Weights of a small GPT-style language model, trained from scratch on English Wikipedia.
Architecture: LayerNorm before each block, learned positions, biases, tied embeddings.
Training: 786M tokens, 5994 steps.
Each number is 128 + 24 x the weight over its row's rms, rounded and kept within 0 to 255. Layers, rows and columns count from 0. The size above them is the row's rms in percent of the matrix's.

# layer 6 attention query, 512x512, rms 0.0616, rows 440-445, columns 0-127
size [ 97  95  96  95  94 100]
[[137 114  84 118 104 143 126 157 115 119 142 138 120 161 117  93 128  94 123 107 152 135 126 146 140 112 183 144 121 124 142 133 143 124 141 125  76 136 105  91 114 149 120 106 141 133 101 125 140 138 160 110 130 130 108 131 125 100  90 131 136  93 125 121 146 137 113  87 162 100 173 151 191 118  97 119 112 142 106 118 126 165 152 132 130 143 151 136 115 119 136 131 141 134 146 179 152 103 125 117 132 130 112  97 158 136 132 134 117 116 143 159 129 126  95  99 110 125 125  96 117 101 132 106 123 100 117 136]
 [118 158 124  93 127 174 104 107 102 189  97 161 144 133  98 150 163 142 156 117 154 173 121 135 119 111 166 124 145 120  84 102 110 120 105 128 138 137 129 170 119 100 125 120 144 133 117 137 133 142 107 141 123  73 166 148 146 136 136 123 143  97 114  95 181 135 135 160 105 138 133 105 118 162  90 145 130 154  97 120 129 108 105 151 138  87 139 100 126 127 135 161 137 139 106 173 115 105 152 154 144 132 112 120 142 152 115 114 129 108 123 165 158 124 149 132 167  78 114 148 106 146 151 119 170 101 142 149]
 [110 148 139 166 155 110 145 136 124 154 144 177 121 111 112 127  93  99 134 119 162 152 130 123 129  90 172 134 131 131 114 120 159 101 158 139 135 144 120  77 110  94 158 140  93 139 137 159 140 149 134 127 134 127 148 146 156  96 158 125 117 156 137 146 164 128 113 136  95 135 102 186 124 135 161 170 131 115 109 144 174  89 113 109 164 116 136 156 115 127 125 150 132 121  98 133 136 133 112 141 125 163 135  81 150 114 108 123 154  95  99 110 134 145 101 119 118 132 109 135 161 140 108 139 136 176 175 143]
 [122 124 149 204 117 118 111 128 133 116 119 121 105 129 157 112  95 134 145 114 127 102 116 134 117  90 128 155 120  97 143 138 155  98 152  91 140 173 105 106 158 180 122  98  90 178  95  95 151 118 141 141 108 139 144 132 131 108 110 127 124 147 140 118 139 111 134 160 116 128 128 174 131 107 120 145 117 123 116 160 117 144 150 117 118 124 126 144 118 119 151  85 130 112 110 122 122 129 161 177 132 112 120 151 143 123 119 117 140 181 157 150 116 131 111 130 123 128 132 152 114 132 113 139 146 127  62 140]
 [121 123 159 125  97 153 174 180 109 114 134 103 117  96 113 151  86 151  92 175  70 118 123  75 147 137 132 145 123  80 135  83 134 141 153 134 122 116 143 140 136 131 139 115 162 136 118 183 101 135 152 129 134 114 172 167 154 139 109 124 167 176 137 147 171 126 104 133 115 165 136  85 108 133 100 149 145  95 103 145 100  81 130 135 129 148 130 144 105 152  91  97 135 169 129  83 168 144 116 118 120  77 127 101 144 108 156 105 167 134 168 132 110 125 178 168 165 176 102 138 197 114 124 126 110 150  88 132]
 [130 117  75 126 145 154 141 142  92 127 129 134  94 113 121 104 121 108 140 182 111 115  95 112 142 139 146 124 122 146 152 126 156 155 119 171 118 111 101 117  92 108 113  70 133 134 132 138 147 134 173 152 168  66 122 141 114 144 171 118 144 134 172  99 153 173  97 146 111 116 115 125 141 112 110 138 135 150 130 109 131 144 122 145 116 118 125 138  95 155  86 121 107 106 109 131 149 124 142 184 132  97 131 124 117 119 126 128 146 113 165 106 110 125 147 166 163 130 134 148 102 120 118 113 141 109 104 135]]
# layer 6 attention key, 512x512, rms 0.061, rows 440-444, columns 0-127
size [ 99  98  98  96  98]
[[ 89 125 109 113 159 154 156 135 157 122 148 128 119 159 140  95 117  87 107 163 131 152 145  86 149 170 146 186 105 142 130 116 120 155 118 114 107 113  86  99 139 140 134 186  94 123 137 134 123  94 159 132 153  79 140 135 113 109 139 125 117 139 136 133 132 141 128  78 144 128 125 150 136 154 126 113 116 149 119  87 117 126 115 121 139 100  99  99 137 149 132 126  72 134 100 167 117  81 124 131 158 188 139 114 145 120 132  97 147 110 145 167 119 128 161 133 112 137 130 131 156 124 139 183  90 124 153  96]
 [106 107 100 152 147 159 138 125 137 131 115 156 150 117  93 115 162 122 138 104 140 122 123 128 132 127  87 105 121 176 107 150 111 119 149 125 129 148 113 142  61 114 143 180 101  85 101 129 106 120  88 151 149 130  86 142 107 144  96 131 132 119  95 103 153 160 136 143 122 128 125 102  93 125 105 134 161 173 114 101 143 138 148 138 131 106 150 115 122  94 103 122 107 148 114 152 102 114 127 107 112 101 158 131 146 145 109 120 117 124 105 126 121 155 126 156 120 127 137  81  88 127 118 126  96 119 152 122]
 [103 133 109 151 123 135 167 136 138 162 113 135 126 124 190 165  97 108 121 162 110 134 131 141  72 125 106 132 120 101 122 132 115 130 163 122 159  80 141  89 105 148 126 115 160 107 110 144 117 130 129 136 127 130 147 123 130 112 143 147 137 146 114 163 188 115 145 130 152 158 153 158 144 145 172 188 132 143 104 146 117  96 136 127 161 144 119 109  93 117 125 131 112 124  92 161 136 120 151 173 164 119 104  90 129 175 147 164  84 130 120 124 164  74 131 120 133 143 119 114 112 128  80  91  83 178 111 124]
 [155 142 142 170  84  94 109 163 181 132 145 108 129 150 142 126 139 144 145  97 133  97 123 159 121 133  90 158 123  94 136 159 112 132 111 140  92 157  97  80 140 132 109 118 149 117 127  95 128 114 108 141 119 130 124 119 122 161 155 104 108 134 160 100 151 143 195 138 130 124 127 144 122  96 160 132 108  91 136 176 110 165 154 103 167  95 100 121 121 154 137  97 122 136 170 135 106 156 117 133 155 171  95 151 122 156 129 112 124 141 161  96 122  99 138 104 105 172 129 117  81 157 118 119 134 106 104 161]
 [180 137 125 120 160 119 120 137 159 116 153 125 105 149 152 120 104 161 142 116 124 102 154 116 120 134 109 131 168 117 127 113  85 139 115 128 110 133 116 148 107 114 126 147 105 113 105 163 119 148 174 154 121 134 100 141 155 139 116 111 137 194 109 106 136 135 139 144 102 144 137 129 137 128 139 129 122 135 117 159 163 136 166 125  97 134 137 100 116 115 159 126 110  99 155  80 152 139 121 109  69 100 135 140 159 118 128 108 118  88 132 111 112 138  87 151 174 146 110 142 122 158 125 117 120  98 112 139]]